Part of a small language model's weights.
Size: 12 layers, MLP 768 GeGLU, vocabulary 8192.
Training: a variant of Muon for these matrices, 903M tokens.
Each number is 500 + 25 x the weight over the matrix's rms, rounded and kept within 0 to 999. Layers, rows and columns count from 0. Numbers have three digits each.

# q: layer 7 attention query, 448x576, rms 0.115, rows 98-127, columns 480-575
# k: layer 7 attention key, 448x576, rms 0.117, rows 98-127, columns 480-575
# v: layer 7 attention value, 448x576, rms 0.15, rows 64-102, columns 480-575
# o: layer 7 attention output (transposed), 448x576, rms 0.147, rows 64-102, columns 480-575
q98:471469535510518520514492486525483478499516525536504510504510513508517545522520518490452500519463498477512486515455514476503481495516512462519482479480473473524492508482530516503519497526503501495531483521508498542506486515504497489523469493493489488487482497528487509464429442487551501501
k98:525542503455508508511508477502513499492469475520532489526484517495503497478506489505497478505521503515491474495495479500525533510496506522490484454499516501487521501539495548487475524528505497485490529492491511483542484477522500488433479519495505473490497512481480527492531529498507493510
q99:473524525463514503514491520509483500502501529492492490530544522518507538469472515498481487512512524510515501502535495528519473498509466543541501490511463508539526492493525494501503509515492477490455527491534517511495489508498493501544498452506464503508524477505520521515513500504488468537
k99:511527508505489518514493476486502485501493507514511506489531528509508505513514491505464474469484539493494469483517485511491514492523494515494527513499520487538481465516513508499493488513490489483458479495462508492493478507473525475500454491487541505507507520506502503516465532489493503513
q100:502530484529513468546485471495481532535479499471511541484463522458520501522526474489475492536512543493510526490475518474486518531519490501518520525485556523512482492516542487494478492521486538468477491519489519492483513521511492487445511543503513499541510506527502526518516510509494501499
k100:536504480497503485522511474486465503494470489477468454555480481511469524478505526543480479506509504543478500527493505489534463495494516498513437522496482496480542463496480522491487516484461481473468474510479514487501462521516500485474503507490521485467485521480485504487474518480526496508
q101:467469504490528477492521501534509506503499503509516515482469520502484528498503523500513509488503485507471500501486494539517489483469503488526505508511517555496506504533475528468505516465501523556457476499468527501500510519483527497508489513481504489539535480467506532460494475471466512530
k101:503544465507502529541483489527505501496519505447529479530517510545510480467479466471539500505498521484490528502538477535482488485482517517491482505483514477479459480486472503501519498455512483497494486521527490513489471520511527512514530489479532501521509531527522482522465493461504495521
q102:536486447530506545492507493515514468494487509472500524532529472489495504534495441468518472542543536512520501482541459492529496485527531501514504494505502476499493510516470499480463487523501494528506540479518499505490532461517510521475536510520486499526505526517513500512505471500495500532
k102:500485478508508530471467552483541479462497485506530513505517471480490508521501504506533509487463476525521519506478477474513494522508513498492506515510517513528465451500532512511518514530501509514461509483498502526493531510463510487490476468493501523510484502553500489512515471496504528504
q103:501490512516491481503526499510496479514504492525536505498494479492490517491528522486452475482459499467489509514489536483475543501529492503482477517502546507533521472511543522507487522498477495520555515498505485496485517549508459502492504511472498510472502505515511529519483464524548524538
k103:507541488528485545477486523486491543507541512476515496490485475538505488498534492517470494496531507479461503501490464509493506503486482538479453496514506490502524484500466491530495501503501510489494482478515487508485486523484465504537473502470494523449462487490462499482459476510515514461
q104:539512492511502467462541533497510523507508491519489492470493520489475515469465530548522504532550510484491496499508444508516460497524506507484523476506502537461559531499499507513492480479585446510472542485487495463490480568501487486515516452498476449479512535526571498525514505493492509468
k104:486515508524501498543446545496499500492493498518481509460531522483535487520477418506466498480470499521513497494560512525470485533494475498508553502479477508470489487492539517505490523490476487473465462481477484491488566511497511502509473524534504553476515489502484483516526539499519467474
q105:442531531542502524468517504500507498524509509483529464482505494482481528481521497518535491496458544531552489534491512503484472500524549476502527463498507518499495522475487512497490474515480465499508480450510502556494471527505511441499507509513508506452489497525539474511478525538467481526
k105:548497509525480513496482539490502564514508533513524523494507515512542505526524494508526500517514493526496459505453458462480528490526473504521522502490486492538503496512484508483476533480493508507500518512505494542495478516503509531462487518506506497510494486488535527484478480501481453530
q106:475506549549510537470539532498463472530493455544500539502491526493486542486503519501509516488493511517518521505506505511511453492481538517501468529488480538482499495499518490523492495501464492513510524525474553509526494489502508523496479538531517528561521440527508490523499501503525503478
k106:505487549510491503517523465493537524524480470493456491518511516532514527529454558495444489484517508494538506492499513491478543480551544447505499504513451503490521520483529469511491519486496536465516497491481486480502507517510508473467497481536458518517489529484491440493491474467537529467
q107:454511488514502511476416493485517462487534503514496468445533445528490496510503544511504514487537514526523497548494504509493534503500508535504479501500500497515464490489418515521503462440528500524515466510471480493492505490500541502519525452486486493479495516514517486485498499486479527512
k107:522500493513532497427514492484516504493489500483473539512503517526540452485524498524519554517539511477487474465497464489480516440535480556479502524519483507502525537476521483484495490478538486527487508445518491473502495484501481510517494485481479515488461533471500535463488490493507485506
q108:489540434461473505482498497519473503477507470439507514439457512467481438464536499475524487509482503464530484528455477519506478454506537505506533516491455526495502487465508543477520489498482480526445485481505487522517534469496534508523487482514487457495507516485488496528526514451495506493
k108:469478457463534486526536507461483532487463510504453515515485536516473519541489494468551468513505474541507468512491524507555485503517491529536517468541513484530506507500490499494510508470529459473466462492510488481461503513485477481507481498473440516506486465495536425483499531494533515510
q109:496521513565426522510495504523494537498520520462484476521488512467511498494528504525566471529532508525493518467498483467545512480480510485502499542532520543491500544515525479513512476529496517513497511553476493470479523534468513508502494499507508517484495516497508497497539494468477499524
k109:477525514547465509527494535477502460501440456496489502476542472493468544560502508479466533500496482506482482506493534490485470523494559481501521495535485502520490469461496503515496470490460516473488520487502479473530522505499502522494503510497500510529501498441483478484464444554511531448
q110:519513522445502481549519513547521513496471494489510486532478560454454572531477491464505506513457496483497468533488504502500474508545504516537505454513459515490514481503490469492523560499495453515480510506495556532488509464492497509491518497478496509575494484502499495550434528497537508478
k110:479505509493476494556521500496529476512482497457540450495486499484493530500516531509429502458508515498470497497478501520514522508463502552496520514493509486497476474491531479500514470526495483503475477513491527495502533498482497508478491499518462498527508443522491486545516478468492554496
q111:481504513463537522604516478463520476519513479533491519495471528478535559535452521493487489451523489509515505468500530505531517517494505524510576573505517508479502510498532482496481491516496557424495476466466546508487473511503507509489507488485493519490527497502505493486504547532515515476
k111:524520491528477488523490524497481553505502520448514523457467495475507464547464552467502513529471530550523462496542472476510496497492552481541515514507500531486572488525496496526449497519523489491514470507507485494553510516453474506474493505496469449513529518551511491503517523483498505524
q112:506483536476501463457490461499519498495514492532464527506479447541520546518492490494514512517497526516506493538519510525502494487516485486506536479492489500495529460517451489491489505456556543507501509496495508512494540478533517495504505524508523464482479517492459514445476571467509492561
k112:525543471488495472525468530541513488499487542510511502538481480514492500435509478475500501482485498521496499486519512520533531513484487505498496501495504477444512503496499495517507546492501444497494512487527491502498463471509463484501448508515470464535540513490498492543507551466513478470
q113:464496564461548494495453503536504491511495490511512514478528509509546527557522477495467494498480525533518516530481499527470530453547506470521467484478470482498510511519480545538514495523517551486514532473512496512499497491494478511510525510490550453473453453546478449524513509494504551500
k113:478533476477528507494499511522502465495518541550536463474563501526499515496515531509465483496533516495479527474478434499510454513497538464510490440495495462497484510503481493511478511485479490460525474502486516471516524513515509478477509468482480459527485527475502442527531520497459464506
q114:487470537520491530540549527505516456518493466557477493443549513453488490502461548523464496543507483539494495509475534497506500486487495500491507496496442498493495499481497507486522526483494517509475516541485480441513490513522508484517492500493542485508483570520504506463483548496536461468
k114:491464489482493501536515474523487508533484457500513477524501568530482511465552510455496498520491465524480552485496504492494472528449479513527485485506485498497514479480526488485579483488468484539500435527515493491489548475469507490474510497537512464524492489534497485520503507492496529495
q115:468534502481481473487572488479534531494489481519531485514524494498511502485510489474491503474469469484504499475510511477523458537517510465525492485492514514497507460496463508547486521466516535488503506512461535473522477518472509512495497478532537504526533461467480449498501516518509471477
k115:485485497498474472491512466488525502510533497478478477526526519492465510518508535528479526491533514484466513484573502495531496510506478513486477467513525471493534508533482501522477506492506480484490504475461511507504551470504494461511511465524516479482482517547504475462525550482475520486
q116:494509500464519556491509484484501510519514580489449514535473565548500564514495475468489526516445494499493495491494489459515544506546494461529502455518498481510473507483524517511527486508503471462504513501527531489543490495518476494461515488464540555500485457529445518498533495477569472545
k116:474520447530499473505450457535538462495502512507468482492507505502513487500483485551453503488507537513493472486525525534451519513524534493511488487512513511496483535498478552505484527489556463496458469502500485498493526514501522470502505478486474538517529489503516449471508491469520483495
q117:477462446540541497501518526484503485484540562469487529501497539490528507539515459502514527524532495482510510488476512466464512479454499526504516485565498509505496509518491476484456516494517485511565474454508520525487493478466473470473526485481515492479467516470517510478516506486480566538
k117:481506500483485495557503484476488463501519449498514451468505549461460531524507507494425485508505493569497497479491517480506486539492487468477434519468523490467445500501486504541540497464473486475504497476516522434492479498459504466471449496481495555503519532535447519534500535513509518482
q118:541528523501493504541511511517509491500472533546463507498451482504513500425490479479484453505508490523484497522517501485502513523480471514507475474536457502474494465490535502489487507469419533532558524544499487512511503523521445531506510519485553498493473460475443519464454511533495502537
k118:534540531491424458494532456490507525471510457464474500525517551545515559462481530508509541516511486484458482481489516471491516493495473466488451505484459499488517480526519498532520476545498499511475491504527474446509425443502495504474538438528493531501541471493505516460530503443518501493
q119:564488512515485484487538488526513497494500488496531516524491475487596492462549515503482490459502479492485524497519497520503490434540537536467495489493482559503494472509546494498498480492495510446492545448545497510518501526544544479503527473507481538522508511478514476529509509519507489522
k119:492471503460532478472540500429486507480474507471531548515472541459472501528444507487521488495505502486515512496499490490511512517549465525492457500489473495531460498543498553518521500515448502479492471499527488477512540497547508486524481513491490529507511519518533506457485503431525489509
q120:508532492483516487538506477491512485484491529452465448538540513542582468501510490470501501548506510499465513457491494519523575537546516490514527475517508475453532481518533452523530466485479522494503527454487512512513474533520508535473543551506485522524492515505484516519449544505512536514
k120:481455415504540485479528501491444562528505541490475490556526490483507500468536486439537490478495529487476511499496473491492518466503545484435520514476534548492547507496500481509497528492507568515504525468519456463505443478529501518507509484496513531492487498462488501486438537483499497545
q121:515528509525547508534495501434484490531495491544471491456512503471507537525523490495517508519481488513510458464466526498462465480480498493531530522520511454473476528458539560477526468536486513499495512495488527472466521464495451469549497483461509503537518502504504494521500537519490504485
k121:552468470533562457565463506519522533511509474541513538549516509531509482487512473532559504507498464449523517558484469530525483468476495522516493520499453517486470509486528527512502505498482490566526515485534507535492496544465483512492500494475467530526545526489556547481517502527535462537
q122:526476513506465473536504558500452466503490472477491529497506473494435463513533429493474502480477495512514567476485468515531520497515503548520543534509509496482497509439516499509513483453531457442535552497508428500481463500507529486516520515515494505510491534507524535467511496521434498482
k122:452505556499557468576510564497457484535515496505485483513515507471474504504502470502548456462510502530502544509454555555495443503482468502539503497481488539503510499547507568543502518504493529482456531496506476473554508501487511463496512519512521515480471512503500493485488473506583534485
q123:514510524513433478476510526502517481486452438472484529526468518499490460475508536533506509479501515537512526504485515485535468499460516497504463491532522502512549484501498474487467504493442497494514506514512541505516506501512457466450557523518460490457471486497500445484513505475479500476
k123:506457500541429525469477532479384488467514447476509515458461534484484451556473455501572484511495534494455519472514530509499459492466482485540497546515480487445527542441476510447540514492536470501538491527511480443503504474501490484500484504491493464492493516448512522490496531550515522484
q124:469482493461490520506463506497556498545488502508514468482512580457485518532505521500484523492436484514547503512467538501506491541469484523484490545529522508530508441472487483495518496504529481498568546482506522507513516493480517440497471518501529504511529511462496482492500514502505509485
k124:484532479512501548513445505495522503524489465513467460504498485537484537521514499508489552550534441492539501448528497504517459475544462542462472452496501538513477525511451568471512490539528439557506538544506497484449507489461524525502474521484526523502528456473504465538517557518543460469
q125:457522460498500538484510465462553527541511546520459515554495505541461569433513434494497506498529484538520495540517483505464536511495503493521571465523552513469486470518507549502519512472516523505571478442500498515503503510556512487521492511503495484465482543492496506474491522490474462506
k125:499505469467498480543518486570501549493515533535443548512447529513488519515472479522506523503457526479484536545503531506496532474500516475469543490530525528450502500497512461502491503521487518487518470534487505497538521478512493507480556502529480492489464522531488520550497502476467505515
q126:470538484514516541532517504479490490583473473505515500524589540485526496499458509455488504478493428445536502517510523493500495505543467560516513506484472518518458481502501518502548479500528468456540554513543531501525496517473510493487515468505473564532452451509528561504460543500563470466
k126:500495478491506485480534456519484576532469513513502534481564517450506506452505518501531515512523481496537424506568522464465495494485477474493499481468484507534505485525481555510500537465454517456418508557508522531494526472519524519503500454498520529508490520485474545463489503521484480519
q127:510520481528527540494519497468481488563498504532526487515478493477550484521496476454508482470532503483502474516509474509539496495488520474514500502507495535520498446497492474447469523540514526470478496500499514475502479522467479458494549540499521523537477507529492496500469510457470471494
k127:483525497466500541569490525517527462491480506502515511497468459486497483489579513508491523499496451493538511532491494542477502540485525472491423470495454505463523492542473495494461463468486512500548473540474493444459532510477518483513483504502554479497530515491466480453456533526493515509
v64:475505513493530491528500455496511475539454500485496465481471474515523516479465511463464530541499459498513503481550495467500518494459483542488493558540479495458493523463500471550519454468500482517504472511472519504460515517493524497524503514479470502514515517506511501486489495523475446453
o64:464508515502489457496489454521480484505447514509460508515472479479566520494472476505492495506530482523517513473539469485495498473447531509508509485505449507465533482480481494481488506496523483525515439502471498518469454532516493463493483528471527474483510477493490493486480516431501489510
v65:528462527479495509525557471493431520501456533500503493487502473496494533517488454474469518498481483534515505518500489482513496487541499484507471542516534488530527490497534484512506508535512517484460530466528496492465489489497474488483467496482480523511494542503518485482461515538488508510
o65:525478473497473499504481489466543491534491478494479546510524516507532531487474482443463445511459463485537524486515477499494485528553518501533489493460480511491489521506515490522553498485513475475481489533518561502486481530478492473530521456498418488496468512585513495525516535529490494491
v66:496503531523499501495515528527507468485499489476445504501465517517508454514471503485500522528549530475521504505528504471506503510486535491456531495440530518532505504514523518511526506505479509497492470523500531501481524523490486513482542483511520546476494508482569471498513462479513470505
o66:478505507546461519505486522520514527527476504481493521532481522497493506484518548508534513522522499526516492504532478511522503498514558525511548511496524469504521512472536468557498507469485542524511551509510555501456498499532502464514454523522502526491527497477505507489505493468520499484
v67:504526503537463503513507519492477510509548516472492533460492485481532485487528477480452488537482517450484467470530562460524484527489487467487531552505524528519503505491497444504475492551478529465543510475510507519493473514467545539492520493480468526486530492487524501474497488430506501530
o67:452534494554506550533562500500540503543523494473504495493506512494456472491519523512478485473466476495504514468526506520526521508484516502469488520511469464564460497478516504540469504464519510490526498500488524503453493490462441492517501501506518497521506467470526450509476491523494473491
v68:503510540514493549517483529481467504533464511475523502521440484499448520505467468513524472519508530483532511481540508553483529491499516438490478484501511526521516506468512526500485509490542543541478482530527526515512516473503513455548500532466517581476508500527516458526463482487487506491
o68:492443482486486502519497505515451506471497486461513541502428529505507515508459477477535496488499551439461539492514430534505475486469459481481520476535512497505492505517500484487490508509479512531482491542520513512516469482506524493522496516515526544516516486484557510507519525520510477503
v69:458509474501539472504517503488466507506503495480472456506495517539505512509488504488522499515492511512472515568489480532525502510491537589492480522498477494485509494525537503514544496498549512530482475507496498520529446490512499509454474529512444507477518481480515540470469523505483502529
o69:515508464514499493517508516501455499509528499527479524551497470473478523538489472437537484500517515469483513501517513476527451509511547482504449536476476497531495498561527515580522477500560498498467492507488519491530459466542499563436509527521500477487496503485543559474419495487519511467
v70:492534483505505545490458524460516519514488523485530557508501555503500502515483518509527527496516448551468459456535469480449473492488513522487490514483518517487519535499483480525545516550506487550476489493535534480466479500533506494445510492504511503461510505499492439498463505490494519507
o70:508520467558526545483475519500497521550525490474500501495499545525488500486489481480515480484488468510508497495507460456503474447497483505527498447463480500502526510475499463520515545511515496486475518504473553520458533520565496466446494528538484493531505468503494502486479500479529493474
v71:493509476490502522444470504505501485514475533458495451489508464487460440504522517490498508491500505503441499516473486523520472484528519494483522510510490451500497454472490503496531513530483485523529527488525529482511510527461524494492526524524508499507478545444513493526499485481489508490
o71:478529512541510541501460507528491478564488557492522501488528532542506492517459500494476515507506492493489535476469534470513512484530480494434530512502493444479488509518491462522504492495482480451444493506530456477493549514512523510507517543488544493489501541465473527520534535481468508512
v72:506462485480503515467492531457481445498530536540493492492510499511501514489483494541495462518478507477510506472484499518497476501475480523546459545473521480464507469508531506492473499563466478490505525466495505509461474490471505505488520496497453485453459555485493497497504512533489485545
o72:550516464479491532496465506455502507529537477516520513496498521558508541501527482506523498505469518507494517549520507496511444513501506505483540520484515491521513559514504484511453461547461471468465474478489465516452540483500520502499495509537517472480492558489521504484517473511487484489
v73:460494492527419496490480502514507487516481523470516510513509538517531491488498460466487533509494477478482481532487544482521476536559495494469467504511482527528512484439529474530458544516496493515518442497512493500586510487470524515504488464494498530516497507527543525481502521594477511538
o73:493508560499460537514485489528484491497513504491519497523478494512531527496482501507502486455462514481483521511496557498478487548514516531493503495515500533519551516495470459529520495522490497534483516463526502495544542499554523532509500513498498518501477497477541475518535460524501491474
v74:521503549535530529566451514469472477474485504489466475501504499454502508502492532473478528505509538463519470424544524534487515455488512498487484516562480501541508505530499468503512530487455458493499466500486518518545495502516463532494478491485458529510501515527539498535523517479470488556
o74:495498466465463497465485565496516499488486477485543455468479489479481526484557499476503521435473504519539492461473481484535473469490467499531495498507484493499473502539472513505471501482505523489515474506512471477501499480515468513511472504512459543508522483525515495473503480462524464442
v75:495475481495500476524488487493490472497485513467481544513503512502512565513549514484472468499547472554484545526516501481514525475501530517495461527494447468458447551462521532494478525509487497485479479473511507525497468488531485502494541558519462511506527542533476536505526523494499523549
o75:508507459486502498476484481516556456483466473541438501550499459500516506519527516526498471491577496525482520521509487512459472490483486505468499473476460488476481559510520506517487509494504523455496517504547452514466466520515485531482485519538481509532538514557470498509492471511489494483
v76:508539521525534450516483509528539543513467480503478488496486494479527504495505480478494518480513497509510491550495512461517503515482491467488419499503454516491515495548497512510546449514521481536509558525513512534539513489504506489490473473520487518456471509512503500478471502505555511528
o76:495521478500524485562499495507548517523502492494489485527443474525505488555494474481481506483516517561517486480461508459547483571522534454498487534467492463516503487547514470517519474460478506528477493520490525524507493453532519451495523503458491552470492494509492450435534527496479541502
v77:485519482496540469485485500500495479475527482465526481485498489512509513500512491509488493517476510498490473456475472507501552523510478493502508519467546522460505531493461508494562551536486506542510462479514465509538517474569512480457505502479471483474507483489498481509498491501451528488
o77:501525459464496473468506505446487494474499509477506447504468462510483468493508513492486520512482505497479515509514478469456499535500537499528496504504484481453520463552553536515480505493489505506490493512493497535472520539484514474468555510474488486492493498515462565526533492541492530505
v78:494519487547500499548511500473508488502522555474508487501465485458488505486497512537465546491497525492495512497484510482495429511468494502470483524553468495482504492501521484451550526512498516511566492472476541468546487539509518470460484472500476465511536482481510485486542510524463515469
o78:503490517469504453457442509498487504499514497514499529483484536517517484501476517512493516482514496520485497479522490529499467482473510475479516526508471510497475500501553492474527509546483492583475476500442443504495492543491515504459533500512458520512520526499461500513528510496458541453
v79:487500486489500531432475473446502505523496431471523488516507501492461556557504502597459537474510506521521515495498487511503521516449496470524487516503498485497496514510483514461528496506487543501488527503487506562518517505525519502420494481468493481527539485465545469480519540462522481533
o79:470467518530493476505463484449506527485497457462491480480486488472494514511525494512468514482467503503499530510500481496486497502499530496511523495525501480502507496494481484552520502535490529485478464527466516514518513472505492486470464502501482491512514456503480504512523458542528467483
v80:520499476526470486479486517542507458508521477528556432423482477490450519500511491502481495505491489514455512478498520510471513491450544511501471456485522498488473473483484507523502483500497511500459506487531483518549522446489492520542438497496527484475495508500479528500494483521508511518
o80:496487484519499516497508475560492476506509476541456494506466519524472511518478467506516520516491551489497477490504513489515542492517521521503537527476492514488457473516503511526487485516426481494466518443540506524485489500512526548527488525492513508518483511519493559514489484508526547541
v81:490512503499499517475501456488442529463481499529475456481479500443515532484493465499499497490512505512510508520529510487494550495473478467499442492493553511479488501491486483457487454508511472520528490481487515501514481460497493476518534551456474543512489497454497494477522537507492521530
o81:480506517451497520470489501495477521503467497517488487473478515523528517507461495476447512494522468499537490502482511518504500459459494500555503522488500532494511483509521488480508474520494521532524479461469480485503473489500521561497525465494489513446472473496530477518506489482491473473
v82:488473515470475521490489497457481532525500476526529527482511492510499531520497508484452502491511502467434488517481510528525496450497552480517487466526491545506531505480526442549463549454461517461535448493491496505501498487550467505536490501520514492514501514537477473498447496525551534540
o82:474427541498470501460535521535479468499518485494518521508485492489507524457531510497455470472516510501504501537462484516503475470492508520487507487479491513489496517511442483536496512489441504519515554493503511488500493512502513500500488498488499527505512518548480514527524485487482490526
v83:553504514515529504492546538510492469526478471510514468473474509530495540430510539440542498516523527551503511512555449466458525442527480509507466498525522513534486471528485503493521466530479504541506495453481510546470460501553534487492520451514495454476503512488475469502535484525516554455
o83:483520519497483440513461485495544457540464480480481512526546495478494506513518510513481477462513538527495497497489517469489501534539488505499514463472520541502481523500513481509535493502517448488524484476506518542483510496512443492478501521457462506476507499480487464481503473468505498521
v84:488504467544483520494501506535512532486518506552519476473549514455497512488495519443557480489489506483456511517510452516493489494483531536490532479487489528512515562526485474528520525495500539476525524502517525517538492477520535497528486479495533472520521513468487542499494476534518489525
o84:491453521542461517461537549538502492510516539508526504525511528505476442535485485520524535489533485489521533482463509512524506555511556486498504502500526522506507482485518480540523545498465468497493475492499497505449566485512510528502493498504489488510517479489494471542477440551470471491
v85:487479494467491516510516562431517464530457476530489475474530455507489487460512505505507515530479498500484487497515531498473494480513482482482520480525510483521523475491467540500495491464502503510535439518494466485495477490495497465521519501514486487523485537501451443490476551483510492551
o85:489516491515521547474455543509499441527506463539521481505519531472502470469495475473497495491492501490522534534499465480500480484505474498537494507551498478561515503550516558507496456499455506520465480515512491462474494500478512466457481510513504484465474506526483513515509513522516481466
v86:507504503467494504496454463547506479496473531482459537517508555516520501515498534531542526518470489507484502467526513579510484523461532468486464492513471557489516531492489508484491549502510505490469530505492517495492469527468503475526465468480515449521498459447507472500466533504510447514
o86:474492524471526522489498497548480469482503499487504530413515507510546516538476506528476490485497496476539471476479493500469487495501493530548549529556518515512527536514474504469468506518505454563506465538525465497485543477522534506514499463503516480537505518486521481508472488428540498517
v87:497459488480470497521472525561506511477546483552539488523527482520459469485493481462494483494470481483453508512477507514513580437516488512505502471496482488507493511508524543474517488482549470459533466520532538501493484495491541506466515514505517497561500503531498468432529491504484516522
o87:488495495497516496488516445546551482495500529525493543456470519541470474473523519496511455453483525506514489537490485508486502484487461540524501524473441522441523525452476518491552491479540469497511479520549493491518518564504536514482492551528522524517515510478468465503506504455462514468
v88:525505506489473493562507527512511508491453501504522459471471470550476499563537508514508576488467483477482512492500553480542500521505441500540542500502486512512522466493506509501512477548491511497498483531537464492506498476556488508524518544508517528514528482483526516512511523455520472490
o88:509504513465501484511512492508500539532481562460503505541547494511541481501465483459485559486448536506505508500534503544491498501466494421514510580530515534513451472492455507478497524509541495536506502528499490492516460525486492492563504511527508524492506468482513552509502536531470462465
v89:516435509492543480482499487472497507512496477475492502499517502515510504517465480493467488507497533488532515508519487508479507515478507476496519538527507506535494535481504504474449495494505521522511491511485468465519463514491501471485451510529511504524503529524485558464482514527458458536
o89:544505521468523532504449491493507517486519465495562509499481464472480482475501471515545485508556515513484530524496492511494551490488558526488521499492495538533511500550473486522529499458485564511519474487468503490530494536526555499476517502488495526540488541499488510492486489476465505482
v90:516482475489529505506517539475464536512482471516574484489507443498463459506518463442504479521510488489474486488471497474472538497484478542508494524532464509504494498476488554495467518473443520534478509494502516512486446526502453524482446449509484540492501543490460498491499485537518504490
o90:559490527513461480447538477501552481536477487492531503503524461501541467477543478505530482482452497510488540466541464504522514494477501486502481473529458530467527500512508485533441522522487483573521527473492497526483509511483473485506450451504504469541558498512496496467513485547483516528
v91:544478534450483536446510534518529507562461500488508502480518507497479491477487513520498483508506484513504457460505520475523473507526435482495487533476511547507485468477537513516500437464554510505456497522463529518483490512456491536469535488509492489535497499532477493508520504508490459483
o91:532515559547493510448464533519563547478526492540500506478530514515515501516503517513479436509490529466478480502488473500492519505465468510513482524498493518466495489474481467463495503504510478466521495443502540468459517441466540505473506495506477508499473502492526489544537524473488497465
v92:503513502490535488568516449556470501535493494482529490471528499461444460497467497488520524495471535532516543499506511495506480518512526434526515486451516477504500461514488478498532527465548491508479495530470463489485496507483553511499482495532490492467507503485504506513477499517524502503
o92:503515501499517480481483495573507470483546498507530508508536536493548508472491529495500543479484511487521560480516520469516472529539501464505463435466498479494474476543521492520434444445495477526465454494501537487493478558521511462482462462531520459517514456523535494525506494462508527468
v93:437515524487516488505431466513483534475514490520542510471491524489532507488487505492485504509512550466519514489476476481460509520482451528526498466467518497498510532528513511488509456512491460480499495509480518496496516524457536516519489483486501451519556468538517520460468511516466487534
o93:474522543492519466518508529501541523495549443480535447513476493439489489494515498535511448478464463505525501498520475507514480509493497489477461501458523495502496543457498507509502468505524484543494496500482473473506488488482453475498512446502488498515506466509454569496448491508485479511
v94:539499507462514521504485563461531534499504530533522451514507472448495478454536500527533517536457511485532521521462435562460469489519528509487469497523545467483533494488478500476523482503502526494502490484546498499479449488491478503494493532497467480529480460551564486557489532521487514525
o94:516519474503530534487486464453523474517507506494449487477489462494498503474510480557497495484488535499472472503500498517494495492483499503511459469461518498534487481475499551484521507475476497502491526426520458509502507489545511498537463464508489490495497515509504466467500536496488547495
v95:509503516487530505509486473507467463485455503463520485502487492465510493445496546494453446515490533529477460528534461542490488510452522517475476493507513494480507508519500451511512519481541487445497534492473503486532477504497522472557513493482512453503511493529465503494477515453560499526
o95:522504525458482468500474453504504512469468480510538457524496510503485496473506435526452468461515460496527513498527472521472530492505522543490439500487497529491514519455527438528457516496526476493493492515450490527491521478508507517504482481478512486498502460508509483489496536448531482525
v96:494451538467525500516489483469470530518546499512507472495506457488486519523549512489479505534537517512523468522451541487506497488548481525533509471494501522462504507500512494443478506544510555527516523484495558487475455488495520514460537512513456506489519470501479520496529518473520500515
o96:467487517485516491424524441515503477508522558510500508515472486536469529504519500464474482523504458486542544523492484463439464584497489492511495538481480499432548516486494535477515517509544542506526520524497493508510506479497510488509501536449489464484494499499539518518524549509456466487
v97:516537488512526449516534495537462494485480449465525488476535499464486508526568485491508505470476469517534473496483542476500523485484530501497486490502503542501534475510536507520514485497460514494447482531536534464476504498445495501460504517519477496513548525469492526471445469494484535541
o97:512492477461485514514519506512483518528500500517473498504543594456502528472546515493533452472504521481485509453521549505485511493511492504504508554508478566509534492476552471492500511504526553497490469476504537502474485473535520539508532493498520486488509511485534481487514518496485493497
v98:537543466473467510537503494531486453513557483531524480481501501484562491477517529493557516539534498515511522514504510487510508528499471516496517547510482477524494469515511509495486472476483513434550529511485429473495449471500518453437518531495503524516487486444478514494527479498445488496
o98:457527475575518539524528471494509496492462480502472504461543524488528535485531475503491510543506520512488492543527491533475534508502493452547498466506509487482509543479494472442504522493516469490534463462517485501532503475484445488493514513501528502524452528502511526507500468494482533537
v99:460460524487518527492506499497472544511510525498467528541488464508484521515522497472529433484507452494532501543551511549504522509499473513504525446517469517502521503516479498513504510488487479517505480505548508482539469488513549481515517489557519503489536509489445473550468496485494513492
o99:497466501472506493493505523517479519500496533535439473533490529506481522497497499498464463515443509487473497514499500471554505520554516511482503494513486533510538546490482452505478509498501503437492453508504503496519508446507462553499539522508496510504551519500489521478487479509450545492
v100:510469457490466514500455493476528550490473481523523542523479496489434506466503545491484488492471502482485514493468484542513537557528466505501516509499517517504506537466535454501483501488474477461504467501491466487526504512496499522490490463535533512527464519494493487516483471496513519501
o100:546485519506470492519475510491521510559546493523464484533518486471467475488485504537519512527563512504499518487464507524528496511487479547517550508461496477517503552453559539511531446488499487507534462521536437514490510468497501524500555488486536536449469443495468522511491516498485520516
v101:510516451508456482459463510477494483469488516529500478526494520489469451487540514504514494537520515480479473524486472495505492507536529495467508477499525496504494486483512501526508499497553490513505479492503521464471496501479513589475451498500508513513484517530508484484504467544497509462
o101:527503521500481512500476462501469511495534522569470518505531479523516492492488497493519532497508494484491488477476471500440489517532489508512510518491507506482464522519499498495508535485494468532531473495518535457491482547471502563577457495539534541497502488544455507493497490539502487528
v102:488503498453494472434491513510518472513483495477463545535508535497517508476490485487499512536495496521542529487470500474519445500495469492513534498499511507541510496528531484494462518485497484497472442531496561485557494498478476493468499501523509549503487514469482539493525489506516489483
o102:515556568452466502519506539496527486464503560462496479499502533516525492519494504491537524497506501537473507510540509496511479503506502511516512521470502477497522570533510506522460465503536504515520492500483532505476473476468480479496496508511491539522500512522495476538495515482516532507